python train.py --vocab_size=2617 --parallel_block=false --decay_shape="linear" --batch_tokens=[8192, 16384, 24576] --max_steps=5986
Each number is 128 + 24 x the weight over its row's rms, rounded and kept within 0 to 255. Layers, rows and columns count from 0. Numbers have three digits each. The size before them is the row's rms in percent of the matrix's.

# k: layer 4 attention key, 64x64, rms 0.174, rows 43-63, columns 0-63
# q: layer 4 attention query, 64x64, rms 0.188, rows 44-63, columns 0-63
# v: layer 4 attention value, 64x64, rms 0.148, rows 32-63, columns 0-63
# o: layer 4 attention output (transposed), 64x64, rms 0.128, rows 32-63, columns 0-63
# up: layer 4 MLP up, 192x64, rms 0.178, rows 0-47, columns 0-63
# down: layer 4 MLP down (transposed), 192x64, rms 0.0893, rows 0-46, columns 0-63
k43 104:090131121153124110138108120131094169125140160080175149134164100107105118063133140119111157120106145138125117139095089109162114122133139115170138123157168146146145154132119100172117105114135150
q44 104:160121165112098134089088113183175103156138124107147136107091129148151104138143083106160117165157122112090121125148133112124138165100105132155132155118131089128107134146134142139128089111146161
k44 100:135148130104118151137166099142122127112095139149110146148101160141146061125122108129078099160128092114147136144115152185111099125154119134083123144150149111108114119146132108163126121093179130
q45 123:111132136148169101134137132112129122155139127162131141110073150112169108104141073146130138177121109150099135144145125115091107135140133143149147107088140139162115137099127171120085169138079146
k45 115:168145143155134161156138181113142078117091178172164144153122138107112129125081101129125117094116098126096115117100146116141145095136110111127160102135124124106171116103136136139118107155152108
q46 113:174100152126147111129099143112139125138138150188097153134099110143132113142139075117105145153149119179141115159111130125092121112114157134112143110110124095122150153102113167132141163108089078
k46 107:118126146115153109109087118165183116091093147153133121139163141109139128151107126122148146123113140110160127134110146138151103087168137134077159119117114156168149113083141131100098082155133105
q47 114:127125102141165152121154159114110115118099172119157162114147118098192104131114099129137086168101125137120101098125197145102096086121127140150114150118126131137176130134130116116120142117119106
k47 111:147148085126137159121133104108112106160123153092160081110136111142131087178113104122144118092147142133170138151144146121179123143134113121098137099128122119138152148171130101173097135156093142
q48 116:146109124161110107109124106129175122137156097110107116127114138145095164109163118111119090135120099113135093100135119178166160163106131137119122171190100119119083137145125094113122130148154141
k48 113:109139104114115124118143098117185164100135139154125158125061091134151153148093153100125099135146092136137148109137140161094092153101125144178118165106144123125110123115117154152115131115162127
q49 097:143084133092098127112131088116168112108158115174095119114107103118158145131178143124100147175101120145137163153123114121108102114118127135152088134093123100116117113154125129131186164146132135
k49 090:132097129099180132112089138153152154135113142164121134115069118110139087108136121147119156123141136113148149137110113138127163143130172141129175122104152129147150111106082147119144114067104093
q50 116:163150161118088122128118144129070102150101159118139152167200153139128152130141110166135138110103114119141123110153124125161139150171092112152119121101130106140119090102142102123113106111104150
k50 107:122143132124079120118138134155113120139110101099130138174165171158132128073140120142132096061170112100170135114144113089121165150154103111120137114137132124101107123134105148113107112132158157
q51 104:141112163096110125158135169125135118089099189156135151125143107140133134122134140131138123121138159113144125157075120156167104127124112161082135120115142116167127089122148130129066134086100131
k51 103:133145128115103112151097093141114127144105148109106104166198087119112183128134147135081130129138129119158139147147100161127148138157138160155110074166115119135115133115111122123141098104139090
q52 127:103134145130095106087142075143095182137143154172125130149086112111131131102137113134122114135120104150146141134181138139100135151078125137158153120112178110143095121131114126125089168123144139
k52 122:096161121156099111162165127132142086101154158179116159151127122128130125111134094123118135100127118124124153100126087183157127154106128114138151119126102147134165095105147148125075121090125158
q53 107:120120176178104138100130081130151137122100158108162128118081135171103109139146103115163122124137121134105114108109145134169104146150138096140128111150080124154102108105111167158152136122116089
k53 100:130165124146150104136112129079139143132132132126104153127118129122102113106129095125130147146121144187133078159152141114103120128167132167126088168147123101118126110138118126137088068119193124
q54 099:116136160170130108125104116142146129102103151134147138167149124146174103150145145114144166158087154154129164147104100094128111150133136165098137076140119102118164097105095112110110091110120110
k54 098:106143150153108103149117105140102123171101109125130148144160104150075089113120139143134144130150172083156105103110128129148105100158143118105130188148102122101144140142139154121163083118108113
q55 096:130140086125157102107159143069086152146110134125127134112128104147116164143125142123152156161122144141123112169113190089157106157132136107121103107150144123130071093090142114111145133118140130
k55 105:111133133142141101162116101100126149134093116165131148167129133185140116100112108135153142092138101176118084118130078128113153143120117128141122106128112092172123104120136123112167156186111122
q56 113:145120128133097120141090176168145088115114128100160116101138113088142149143176135132091158092151120098148105103145148121148148114169128113091153115119158141112093134106128105138146113168129166
k56 108:159130081081127124160113154158157098166143091115131154120132130117130143069156165127104145129133085070115122136157150112124150128110124150109139129114154124122124140115137093133123161156162090
q57 105:129107097117135142186135162127093098143144085089120136132084105129141153114132146112097115103137108159086102116149152132124138121127120111160105082182146137120100126161151118160140142122135172
k57 104:138121161093135133172127126109086136116099102147134095069117124121114155086169119093119145104126109159109139119148135132104127118126122111164157080130173115169148147101128147165119168134143133
q58 108:173174132137105140112112126151153083130108133119156132142133131079135130099104110103089092138143152167128157170111107157132111148138112129138120172137167107140135108110113139159104163092092099
k58 105:166114138101119112168100080162142138109142170128118128143137111150098141127126103167130088113123116102107146126117166135126126118133088187120150100123105118128158182129152118115078120112123166
q59 100:139133131119088117152118114127153149149146113068116118084122136137115136145103160138139080114132188113095109151166134164130147173133126123114109122110116069093109137116118140139161125131176130
k59 098:119156160096107144102104115116115157114159150142132094158100152143126139099150116132115154145142131162082170161148145131109139097143140138115114147127089067088113113128156124134150158076102122
q60 123:159117113138162127138123128125139103125127167147163128147201138081129111167102171131134117091120124065143115100099136116178119140136126084129137129147115142138128118156129110090116121160105120
k60 114:082126104127102109093120135133131136146139147083112112079151102173103150137111137132140112173124104121142109123152128096156198143110123162149134155151167146121118132160111086112144129153107126
q61 102:169155148151106125114112142135185100152071101127130100165111125136155124147145172131106135127149086102097089141139138130159117130144125157119138144107109126087116165099109080111110146145139118
k61 098:168141144115129145150084115143168079140168145129113150111117139118106102112087115100109083147150105135125139110158162150093119138141134143129148158108130137092086110102123129157163116173093112
q62 103:089164125125123099118140142108145093146130161101101135170167157113085132145154159145155129118167136100126093121090141123154107112113127108140131100124135161120081081123133141140129083163103153
k62 097:128138152183101128144092157136099150121159100127106155116122105139120124100121135102096140170135097112125141112131137105138183157128090126157102107135103133139072128151112153088150127161173115
q63 111:173129158140122112132132130102115100102097160141093150120116141142150137106166129132141123096177053115147132127141138148101134164153134126120140114142151111160106132130062113117144078131154127
k63 108:140178134107118111115074169101140093125125120110131164142123139130131144126177156133147119157142070111172124120098104165119103122129099135141134117135145115155069101139124148148095088124138128
v32 105:098104130131108139129128081080162111164103125148105143087128129110127118127161135121160092140170130101134133155130086167162157108136175110134132160109151186097109150117138131132129108140148132
o32 108:126083146129135108139113084106136152137144116150157105133145146197172140116131114094137142112127106150133132083099132128104102166114124112093165124123137131153159136121090080158096146163136132
v33 100:163105165118104096146119122155125143111095123127138158109159141105130142093105126121113115119108104154160205146162102119121126095140070127134117140091110128120162111160135142165121119164136148
o33 097:102162152183127138132091148113130104096135156121108134105082153094106135130131108130122119167144106145171104123134123081147099157092134145127160177141156144152105123099098148099139119157108124
v34 118:113122189136140094129127100092113061168148113130163086116135121145095117130094104156124156104168134145131103126120132180150138163121139129135137131131135105108085162112129139104164129116132120
o34 129:116138109124144122138121109129060145181105149127128129131097111168127075126124098142138139124097148133106156135146155124100125115154149128141149110125139054108169093150108118164149132143129159
v35 112:130105150134113097167137103084159139134125134116153154096154127121132107161178129173116059116143113147104138110140131107127118091118172151163120125111110107138142165078114113136153124123105146
o35 122:105127116138136110144171112164105147122121112111145139145145142121182137120111123118125161136122105100102115119131103090104058135113106111109131174177195126151136106140127112157103104141151142
v36 104:105180117174112116148118092114135153153110124128121079077127130061175166146137119134128115140134149144115125117129142128139124157152112113164145120102153129107173096153117134110155106155144110
o36 105:132136141098183138160132123083150131142145108114091104135149135170133120145078107088133039154109127139129109112103152144130108133129114130149117121171134142164125123159096142147137128135111125
v37 095:125132088111123135141140169173111097130143132161141165096150116124149103118110135124139107106140138159139142078112100139119121124203133124118110191111133120112090159157151149108142104117101111
o37 106:102142159145124091097130078133120177117111165170096141118132136128109102141138110130110169179105099121143090158141118173110087160110114141125160118116105149128094125158151142120105111134146132
v38 102:122132120097142164127117107102152104132148141147110155083150143085113135112116165152081144156066117138140130128115106129148107158109091129136124093124155097151090145149124149108180126116146164
o38 109:134128116139148124106146142172093131137078095120129121113133141083124080131183113146145118104132127147165108067115164146135108091129118148181121133150131149115143100153112116145122114130129177
v39 096:127177102108089124122144120124156128078158140134206123142115112139111136160113138111110160193149129129137121154086142106130110155138155130143122110098111116102154153126092125112154133130101113
o39 100:156136108110093165083159096099134114149133173098168096087111100129123098135138107123134091102143117103123134101174148155120157134123119117124121104159127129164109162151127155135117137118174158
v40 105:109144141128134149157154130135143103081099096142089162109149148162104112154146130089127144134149142109100168136137123113129132172139140153117107077120092094110124153105098126141110172142129075
o40 117:126133089148143133142142136124147103147159162115140081129129107076139127108137134092099160109125100125096131114180141170162148099084117093131175093111138124114127140149133118146095157163134144
v41 112:131135082129165152126142133101128125175157150078140167077143171141143155110115165188141097119102133111096121119139099115114108144140130141129127131091104123129140102131113177117112097126140110
o41 109:160129119086163117154137126163137132141100078140116148138162120079099104127143143119115170164141141135139117135093098155063101105108128119126164115102135159167157151114111124104149118129146124
v42 107:144110115102118084169126121119112146105121104116119130114112124101155104149112122136102140178156094084147164132139123068159161138126123125146116107139094136118136114153190153171139127091124151
o42 113:152133125147157114101112133102114095111193171109131155085135141100144148123154103154149122098099099123118150121138116123152114087166131122108133162126151137173156153148097117134120111121097078
v43 111:136131121103130121132098143118144145076168108141141112105119096144145071169140134115141123114128156151119109122145108153148138144108057117163122134124123101160136154177160147128114088164115099
o43 125:095135108153142084160155134084119169112121166101102151146119082121121161098142144126160121131126113200136141133109109160129108123095122142125102124180118123174106131132126122147127123111124092
v44 110:112156186120111127153121066143136106140117133158096126146117112134115114162094136145145154122131140131134137094144143076112171079084114117160130130129156116136119125108189122168116119128119110
o44 114:151119094125168117163091139123101108147094153101123110113124174135147147126102105163145156165110097091109118135123143104124119146144118126153113131137135065145116158112153136165160161128087095
v45 103:146127145098129110089128115166138110132078157076089138093086137127150144143146076120156188155110146110137120138120128127140161173144117137173153129106137101132121109122146135111125119132102154
o45 104:124095067123149106073150132118130169136145142140143081107157111106105139157075134150126109150097166124138135145114097117152165140106152134169118134134115118153145124149111126121121179131093123
v46 113:184116127150128124160137124119092146157164106129092159145124139145114129129130113137153098137127131110110124143083106142185114105081131149117168156080124113110117097118130113109075167120115152
o46 118:113111142126131136127130164127128118147091093142111112151104161152093162137106133094117176122090121139150121088130085104135136076148183140083140155128133175116150173123128126120121125111156125
v47 110:162098062122154083151112141091148150144121142105117126121091141144122138142119116112095140113176158117128106164170091108126125123144108155117155125146134140164148108107104172150128096100125153
o47 110:131136106117116075089132095143134120132173082148127182145142113119126119116106159141180132104116142176132150125136137098132130151084128137102091149099138149148139167106137101104171125118126106
v48 102:113139116100150161134080120138083158115076129138128139095140118146120106138164161170128148141115095157123113117142164122149084101101128158118144137163142097101129151164133161101095125095119135
o48 101:116118092090146123133162155121139145111069155110083149109103105117162181130168159149130137120153111088156138133122145134116115109125125184123114154089119135114111101169117110154115116139124150
v49 098:094108142102177124148120182090133120122116135102125097135115098125148111098135095115112131119093114109146156117137139170091142158178171149183145162105103124116114121140133132154087138141137122
o49 099:102105149168158094156132092142133169108108116161129118139143119117098133104153099149108150144135147136117114149126124082173141110151130135168132077132151123097138120146097162077114109167106108
v50 096:154100095149089144127091136128130141111170146170143099137124128139086144147171102200159151115124121120143108143153142098107129120104099092158124162158107141094141122125124107117152134092121126
o50 103:137174163107112114098128158157127136137106131126169143070098105135149180136108143144117110108142142106098135162098130137159101142132110161098118136151116114102145141108143128156112112103163068
v51 111:166195150098133097145140137126181146143133096128123123116136078094102126114155125170109113110177129153126132137088134105105171150126160120128104095138143120116151101122148129096099108125134117
o51 112:161146136104135142124167150100080118158138130117125145194180173123144143119095079154127104124093103133140117130159133083121117131141099125165128115087133115129108139139104152140092124104128128
v52 102:125109136141122152199121135129137146129096117108106139126107118152092093130133164140120102149100142101162105110120087112097130130130183108090151140141192142135106137150155153079132126127124114
o52 091:136129120094115144115138090158124121113110146130110103156166141137176143109168125123130124109150096138191134117112109141100090126148124136089153100082102085148166146159168116130123152097131123
v53 115:131133077105167145107145102107133135106104117126156130175136115105130152106126075093115149111161123099135177123142108180123149071108152127138102160152167125125127134152135116095142121144136111
o53 127:138106144129100085102120124096144113115136183155191149152115149136150101137139130123178153130151117141129077132105134101166133160153138104132126092111124121100074108120110133116144098143153124
v54 095:137121146094128159138153089117109136150102126116159139125156148086101146122151077139166144158134121095145140096116173126117098115129102154165098116170126139163105115089112095163144103142115114
o54 104:141115115086144118117161155147116136128135138121195137128090126098154114134131120129121103165119157092077146116103138075124121145105135093128099144130162195093125113155142148139118131152114136
v55 113:139139099172201150143105082146133135167122121131161098118110128147110126132141124130141150122087097113126164069124102131162149151153122137132106145148109143133123132139133122112130176075113113
o55 111:134102132076131083099136170176115155146139109161113141136118099133149151155174103121144157118118119076124135153122132174146130105114154131118155084131150124133094091143112144133118098114140098
v56 104:122102166117076132080136115130149084136107130101099112116112127156139104124119132117114127157160124140092164122117131141129124131122123145144188116179155150177146127142072156108151101110116130
o56 108:101184090120099118116128130124097111160126141125125139139157131156096121090107147148147128100087166085152151127114175105107148135130137120133126142114112137168157083108102114106128159164127169
v57 097:122121113164128086133167097115105122129146127132133129100120158069126163189136140124115174130162128150169155159095152147139112147160141146129093106119112137089091087119125110130125114124122102
o57 104:135135125130142160088143124135110106151155136121118122081119126169147088177112102106129101179138144160103083149120144148132127105127125084111118133146139167105138172166107113162112089127119104
v58 097:136125082114150140142155125087150118113112139109114113136106128099115125115129107133117130131153115168154121146076094097159127133119169172107118107155151123131171150182114136104144148104143063
o58 097:152115083074147108087161126124118139109151099126149180126143111157160156110164121121115122087139086146163125097151160152143121126127124109152117126102126137120106115166109126100148153090162137
v59 114:135097135081114081100148134103131152139132124147164100173122129126127127168143153120138105166124120084125108102160110120132120147110125167145161135076133150113168141097102151114131109147176100
o59 115:171115085132148128154122110149153123129137147105158112116104118164087172074139137078162134111122121152068134148096096109102130130152095116100132132138146132164129127133117162142147132133116164
v60 102:163122095093148108116104133108121136087193117143121127104134109138133119150092138121112117155155169147125132084144163137163143115139122127093124129133120147158129094152082096129082139120152175
o60 111:119164149174108104098126163112141122163141112129112158126121117129135097101157145116161123136128145155140145141133126139117139075126152138089050139100097162138106125108126138168106085135150108
v61 111:100118138142141087129131115142129131156148100138142115108135145101127119112108123088166074192098148135137176147165160134138107139113117080108154104158072114132127110117147162124136132110150115
o61 114:156146162139126149160087129135080084144113148139087125136150121142114094133182145118094107111116122102129159161102122124135164133110103139096121117153176159150120126145098104161135095148105108
v62 105:162168146172110170104092125115136150146135174130145169122122084109117130103137134075143119137097146144143139096120099130153151114066145113138098140136106096105122108120114148128136137170148124
o62 117:152137151113142126146142145112122120142140121139072107124108148119133138126130167129128134136148089107133122074108096109124167138143152123143140081161129138139075149059126133172122093134140177
v63 109:121155115117089110114112105108107116098134102107132146127156132124136102178082142100173135102099103136142158156115124134144108104124114180129161162113135103137125147087141159136155195134126144
o63 110:106133096157138162149157166093154156136128150121115106085084105138126093142162144104142162128110118100157111092135108093130122135135151084117143157156123117145106126155121093118188129111150119
up0 089:111105134148175170119103098124139097148120131117110134110159153156092148112130156145163102055128113148150131122087120138130105119121093119103140129123124080123142123109115160169153127140131180
down0 098:155138120136094126152133153118082154144115128134118109158145112130136105113108127132113090094161139142112127107124165084119170121136133153148097122158155127191138099129108088085146156099173109
up1 095:135119148082131101143113117165148145107171138152085093131136167136144085119151096172161089100115135094139132120120130151149102103143118152138133153138069099125151160123132112157134128154134154
down1 101:124160101125145151067164136165101136134082103165158108112111142112168152110094125156121136145112143166105119100125142140141152109121118149132161146098105123107132096123151112172103122153084124
up2 111:144128138103181080123158101113099117111129146153125123169118127126108134139105112144136168115116152143130112150113098136134161133155121143113045135164098117107103113150170148136147114113171113
down2 110:148091167117130111110144132100113118139118146105140136103192141114114097106119201100128137152133132133118152092120167116130187109126109153114169129113115138126140118117110107078116137120140169
up3 097:135127132119129141101123105099060112135107147125175127150125163141104147140103160124146144102139108144095134094091114126145105183169146115140102159160143105142157124142098137121142130080145093
down3 091:087161133133131164130141131153169132147138109155107131132117097100126122141111168131065116150138142126135107142107131140147112109117081122151128106155114195146093102130133173101113121115142077
up4 099:158159103129185155137077108139129166129139141136122070087148146135155124123145132118120122127104145140110184138119160122159096078156122143126148125126098134131085085127106104133108120142110126
down4 085:114154110109157123137074125147100154124161131064109154133132120078129135169119126115128144119099141110092099144183130165123122128164143138136151129123136099145173089127115115093160119143124104
up5 102:102123153149125138111119126138139140123114164181124114072098127133117113138142166139156155130064140102142120106153147081124115126136146104116097114110119134087105167160148102113093102124149169
down5 093:119159120086178088120111127120093141172152146127081188111112103128115151121117128119183120145113111150147130125150170140118100149121093120123118151101132136134123173094109127134127135109118172
up6 100:145147140158123075080116105129103089120144155145113153149131116113155094125146142158111121144133138111083137137162121156113125138104146091137170144119107132089130093166161096110163105168146134
down6 097:100111092107135121120138132118067150109096128116138101129124121118153175124123116137118124157104134139135136108130173164095139111169075088137148177139121155128157125176089142130145147101118155
up7 093:110083081131182112129133120096109170103113136125157164104120127120163121170136099080158121121112126137146115152116120157144096141133123104105086108150142154139126128164143118125182099131124102
down7 088:137150094102093123124158108147124126160100154112124142179156150115096107067106112148140137136106132124122118134131110098141157125149124126157110100109092143175084113135097179111128131132163161
up8 103:106141162163134121106173124125158141114109151087166144144091130117123145131128149154103118119118179115079130108152132089164090106104136121104148086146123139092095146130095166126158141142115123
down8 107:137085153132106165167128150123128109122104139154154112104139154134101131139119178095081139139116113152136100161115102117143130131148120113133147148105143157111153147130109086112150094113139047
up9 085:120108119121148125095115107106132095165129112182101123103139127154128128127146138104120097143127131106099107131135093133120087123180127121066160125135142180127136153167168166097148103107149133
down9 095:105146136171099137132119117135099155158131173141110162125139143128116120111093081138145154156152090133129100132120164067078154096133127152141138099080108102176125130115140141132127145141122142
up10 094:097145147172154159182117130140135113115130096136092091085129126101105120123120114099108131136129133105114131124111133158147102089126103104132184122132121149087170151180127117123170146110157123
down10 085:145105138104086097119090145139133117156141167121141161121181096112103109161156107120150155139127144138149130175119101148107132153107146115100105102132120136177094117094117157155126096118116168
up11 095:138086102171114141118168096125153094132135140143148118143123102147148108119144173166080168162134122084141111129089174159137119104144143113110094129136100123088110113116157144128155124111113111
down11 090:116100135143105127129144140108098143133152118122123138134177097163142106142107141112068136153135124100119113154115140096077151147130135149115136086180150093155166145116152123096139095111173107
up12 087:197108101146115122176106107108118120137105104126133113150129128105141152134098131114108111119143131117144153144121093180148140161143114178128134074139144094127138112135138121140133162097095182
down12 088:080144103082137164112164132160110142104133137160094148125119148117156170159074127148107118083117131095110113142135158129153126122117095107127169154133149115115137097130163122172120102125139111
up13 094:108144091140155112125157134148072068131096116133120182164131171097139145107163121114173153092125131102119171128126129107106116126139159137135084107132141131148148125141124099107145114157133135
down13 090:077136161155122107124138148133180106103120121144139108123118110149107104152107135127111114182106132092149126187121105108129149144103140065126090154154096115135111174153117138137136143131143118
up14 104:167130155110138136062150128100113142128079114095162099136162092116147076136157108142130119158113159140113157111145114165146113127144143141133123161102105106157107150110115119150116123137113177
down14 100:137142117147145114122130093149106118153155178116121132113137116120155075122121128167169080086167108112150149117091093119140145123115107135123157110115086135156101167109149110151105164156127142
up15 094:146131125103135096108116139165181139102111115159111091107140116131076124168110169114146144126118131153116124088125150111106148136153156106063128091155168122142124123115131106142129133123153178
down15 108:137127082149153124122105101143130108109131133118109129100113135147159151137104125160146083089118140178165118119132136159106120149092135093115104163100104146112142184142143134167111186115112114
up16 090:128157169134081114083132124156133114108094104116168170119113105134158157152145114165144180117083143138131113105129147107164112159114152129098119102080120145114163136138138117112127132133158104
down16 079:138101131138157098157152129124110126096149167114087150163170138116101157146134121134136088105095095134114117170147147097113109144098147146123154115137126174093116145142139110092187127101122110
up17 086:159144120138138100092083105121134141120071126135097149151116097093108116165162146152133103132126157151108168176091094153106147118125124136129105141158116118088139165098140149138146125165120132
down17 090:102092122163110119147139143146120113134094116142154127098116120150131125129185119149147113147194134111120106103094148166134120079106133145094128124120098163127155168127112177084147122126128103
up18 099:117150126128155146145117110137184151137094118146140090124128127133077155108100138164116118100088139137142142119158062101133097132134127112131167154143103152129171142112090123105123145114105173
down18 103:100136138101106144134120129107129108118140096119149098136152112120097133116117120101121130107135129159146112119145129091167120153121166130086136119202168137152157157098140138059158118126142170
up19 109:118106135105122122125154128150136123112135139162156087212176151105132153133139144109125110141125123126110143118121108139154106126102080113090119126088161144130123189160136162116138117137102099
down19 097:117169118147147142148124138105083154096150137141108165150112172139084094160142115129162114135113165071133143137130134101155152113108092133152122148105115154123111098163117136113117100116086156
up20 093:097129090089132097129118101120119105119137120150092103132131149111129101170102136128134144141108184102135136183132146150100160158169160157142134139098094127112126065141154116125124103146135119
down20 093:081096120175142109140123156109162148128108097107116108124093118061167133152125118132108129124155145139148104108157129114144109115092116142156124132156167152134131167119119140165091154118132082
up21 090:164105177121138151110141148096140086128125118076147108130172151128142125109089131099129125156159092165110151083127136141156112145142120142127120138123114134154131159095130147162121104071140094
down21 079:123131098158142137129166124157110133158154150122115100178119110141103137104091141160148077120129153094146124141135138116110119149085114107144154120093092137099115160134107145168115181101089118
up22 102:158138113124134136111127165125124155087145170120166126148154144167098137130153107065137166102116141118115156115108139124075112085091135122104119133163128151167101131151123092151152123151121134
down22 104:108142118131149100140112140120135099080184139116133157140133147136128159154153077156154103155141123106159137111148144130100093122127176136140146133116130071103081140085146110090126119145115143
up23 120:109121133134128177114104126155114097104128122146143139171140168142075094132114179114104111100144156155104122123127144155160154095092098112124169134086120151123122108178120123137114108100146119
down23 118:125144113152166110117089103151140094152125150127123122108134127171144114114204121115115128099113121094147147112104132089121129120151098115172133168111115127122106126114132162119193128087135154
up24 097:131130124115084153139124133152138159152153088138102137152131139073105091148116106119135103134176152144130102075128108189128159119144151134120125097137113162142124126102167135091103147095118140
down24 099:130114102155109129095111136166126145089101188135139134120111149129188138108152124152105168128085125118143119154131143078114127137147133152113093134173130101082138108151166117143113115100131137
up25 102:166125135132144117091151150155152145141140156134141121112150107144195158118138106140119094129102132116116172122125151090158110162116097148084116108122121154095136095141123104095106092075121139
down25 102:094099095112116125092164105084137126165097130118130119129133112115128144118104123197141120165140128162147112132088139101126198146132136116102113115148142146148131097080139146134133137121149165
up26 102:120145066081159128118146107113088123146101145119130144146133109140153149112149152131110110097097174120118154132092123158161136136149104118101102099117082096141145163120107121142183135132155125
down26 102:112157114122121083150109095128161102104110118112103148086143113139143152106120114195135139140127097169128123106112162102120132130166160125121111155115153116109128175153180147130087154118109128
up27 088:127123112090167144133166148164099104111139140104123158092137149117131125128183147120125153175154162132106138105089111091119150140133116077099149152148115137157151165109102127081117124109125125
down27 098:149134104119117110139116158086100151127112138122080188112118167138107135150088117140109123130166156173102106138122150154129133159194123142147132126143116111107130099124104166084115140116115108
up28 086:124138133130096108142141099183107123138141121121168102125152154113128157156093166145125158108085100105113134150135098176137155088112166121122124153110118101157115085097159156135097138106114128
down28 086:127134099141169101115135124159160123132132117141129169147111126120116092133128103122140102114068092109158123159114144088119150125128113150152127134065128148110106121159139146203115167139128116
up29 095:144092142113157137143155114090138106153120126099157112104133127180096145122111100133124086107132115138116148117118107169126160161174184121143165103157122114140114106119112084141107098094103132
down29 096:134131059146140141128122165129134152102129118140116138112134127168126122128073138143108114088085122125129134126170107136141103137131120134142100142150126137162075184131112111160095169101132170
up30 120:173151125157110091129155151128113102113096106147154118130117145113138101194146159114104115098133107092152115147132122154066185146145114106124110135139130139117152118130098129144126133163086133
down30 114:122119076131130117130103164134100143106155131132124149128142220125138125139153113075127123110158125131147119142104098162127119136138167143141116149119137078112159116129089145113120138137098081
up31 115:110114116125092137099102125161117117126137138108136079141090126107141122162153155193103167169150111142135134114084128117171103166094145085111141110117112137110151147124122152109123107164143144
down31 094:107123149096124140147135153122171074114133093134115134152147138117125142133121119124091167100126134112109101172105153147148093118085182120127139146157123137143114085111127085184132125159145108
up32 098:173143111144144152091100117136132124119131140120131098127131139129135114147170130119114099091163121159089148093131139142115140079155134109092124110161117132098136195136112164129187091109118123
down32 106:132100151087144107165123155135148148149097110109109106127135111113146129113115156138135124147091149149137130121144171099151078148143128129154119113111155101100135133121136085196103148125163072
up33 093:165121113129151143124164094083126138125117159119154144072126137156125151121170099139167140111131107127129103156138162118099141159170104121098132167084094103104143115154157103129098115145121112
down33 081:108146116123127126168107114134115146122107078128104149122102129115095105179164147102111134123136136143113075136143124118137127132146187112109137105161094152166136101157100115161176118092156125
up34 102:114147109133125188100122074121133196099102160147119130156140115153116148130151147131146111102131104092081142101149155140156096096141124161107143102122119130094130102167128127122127137095122123
down34 106:149140079148108118143131155129122167123149136103090087103134138106104131138125107142149147169131122104111117149125134151122125145077192117123080133155175140164151146141111102111114082141106135
up35 105:137148168100135130112199120133111127110097150106128156101120127141119138090109165138191114134081122080096135144133117149123128086172143157108134138106129155147136092142129125136138099126120103
down35 111:103078203104123126138133149109126150087153111149139108121112143100127135104088142141141173160125137119144098154154136131148120109094134163141160119115145134085177129109118127098139123155093118
up36 088:128140097113121179122139159129116110151113124107095144144117150122118115118133135143083088095109121089164136115166136120151120158113113136088150081108156182113163100146119169145110142170147133
down36 095:171093146117168149151159112133083142087109161063127086127148112132142129153140112126147173109099132149098165136131130109126124095142108128174135139118143118123137117162109086151117109128149125
up37 097:126169109119161145106113149155128111125096152147127127137094125122108131115172097111123091126105117152145151108138085081127133083181137126134111145104101168108169142127143108155163133167098152
down37 085:160122124141134158141146134142189071129142081126162108134086129132101102139162133141118135157098154110156130151175134159122087124090143115132121103118145114109124086117148114103139085145126149
up38 100:156127132078095128121150158114095077133141143117134135145152116123151178139111098150164136105102094110146107137113128173102143084128087165111113119102086134135135137128119144168174124144133138
down38 100:104143105121110120153104113128113149118155122171120106094141145115120098154116125179135108128153063107097151125136137103141098087131136120139133118171163109110147131159137153086132116172167092
up39 084:136134174169092124183157114111141128091131137113135154134110137142067109153133115118120110118120103126109153112161123093145088106110120091151119151134171127082158136126140104145095115148167131
down39 088:141116117106119109108110148185116150158147150099140130088157130092121125096145102099134160152134167092120155133107117126107129113119126112151143123136123140130129150168116140210129070129104127
up40 112:112095153168106096090127124125152159129104112139158123113130151143132118152137128129173134138169122087151183105114110114123141124149149124122071100140160123143128152098134190116132088098136143
down40 111:124170116097105141159152113130120108149172155102125119142129135105152165141115140124118082124119130175112119104099141115147152109086135122149141110151138096092160108151126085123108164189129096
up41 080:114139151119130154145087131103104108116128118128116140112156107099172144152152137102099110145147167155108093129146141125148051142091174167114119156118116161103169110158114116126118100131126133
down41 090:114079107118135162150110143108089141147137140109176122160115111140140131143074129144115128135135097167116128096085138130169160117110127145119169074140155149133129157112135095130111123096169106
up42 094:120160110163194125073149081140142135132118137092141116089148136116161149098096109131160111123133112106115153102140119157116108160137074100103166143120139126115156137133145164142125154129139119
down42 099:123138114103094162136134143098185114114121123090118129131096106128134144167150126141120129112115086170099108132163178116138105138137153092134155179154145084090149156113139134143112120106144100
up43 100:112154141129140106114150121079100114111123106155137147097107146109111130117144117170122146145110146115119117124147164103119124108126101105100127148157119155057152152105175133167099108171170150
down43 089:119106138106111178092148182129096158165144136118149112137122076134117085124118133128122124076121112146152154139147119114144106174150171121116116152124140165147092100113111116092111110117153135
up44 098:084104126138138110181130146118103132109149118168099150149191182096135142153085110138141107094141117129123103098128156118115156143105141093114113103138127127099144141104149123102146124176115131
down44 109:138126091134142103122178120147175161118104121138097127145107112140077128069132154104168121130094155124129184120105094104163141151143144130116131118091118132126099110111121160117140141122171138
up45 104:108147156185119098149096146153149172096097151128136083133117091080113131110123168131151149150133144127111161163096091137109083144110119107128124132142126117105088123123154149120127114130165135
down45 098:142133088122110134113117145184099142162158120116172154155124118134133104150113128097116166108117111102128136141152143093113100098164094069160142099088118138116122116114137172140098149122143145
up46 082:172127106172125077097102113132147104134135132153107151172122141124156110106137165115164085120115091128133166109133093164158119120108110149120121145109107135154106099159119109172095124139134100
down46 076:117135139112127107115114120150153179121120151084141118113167103109122151146127075135099116149105160121097141142138082076159147105163135152137110121192154133113115122131126153141128083102136124
up47 106:129144179107118098144108124121113135119107122138122141118128192103106133151150124149162158154173124153142120152073105157132122148129110129107137172111105116112123093129146093096063142149143135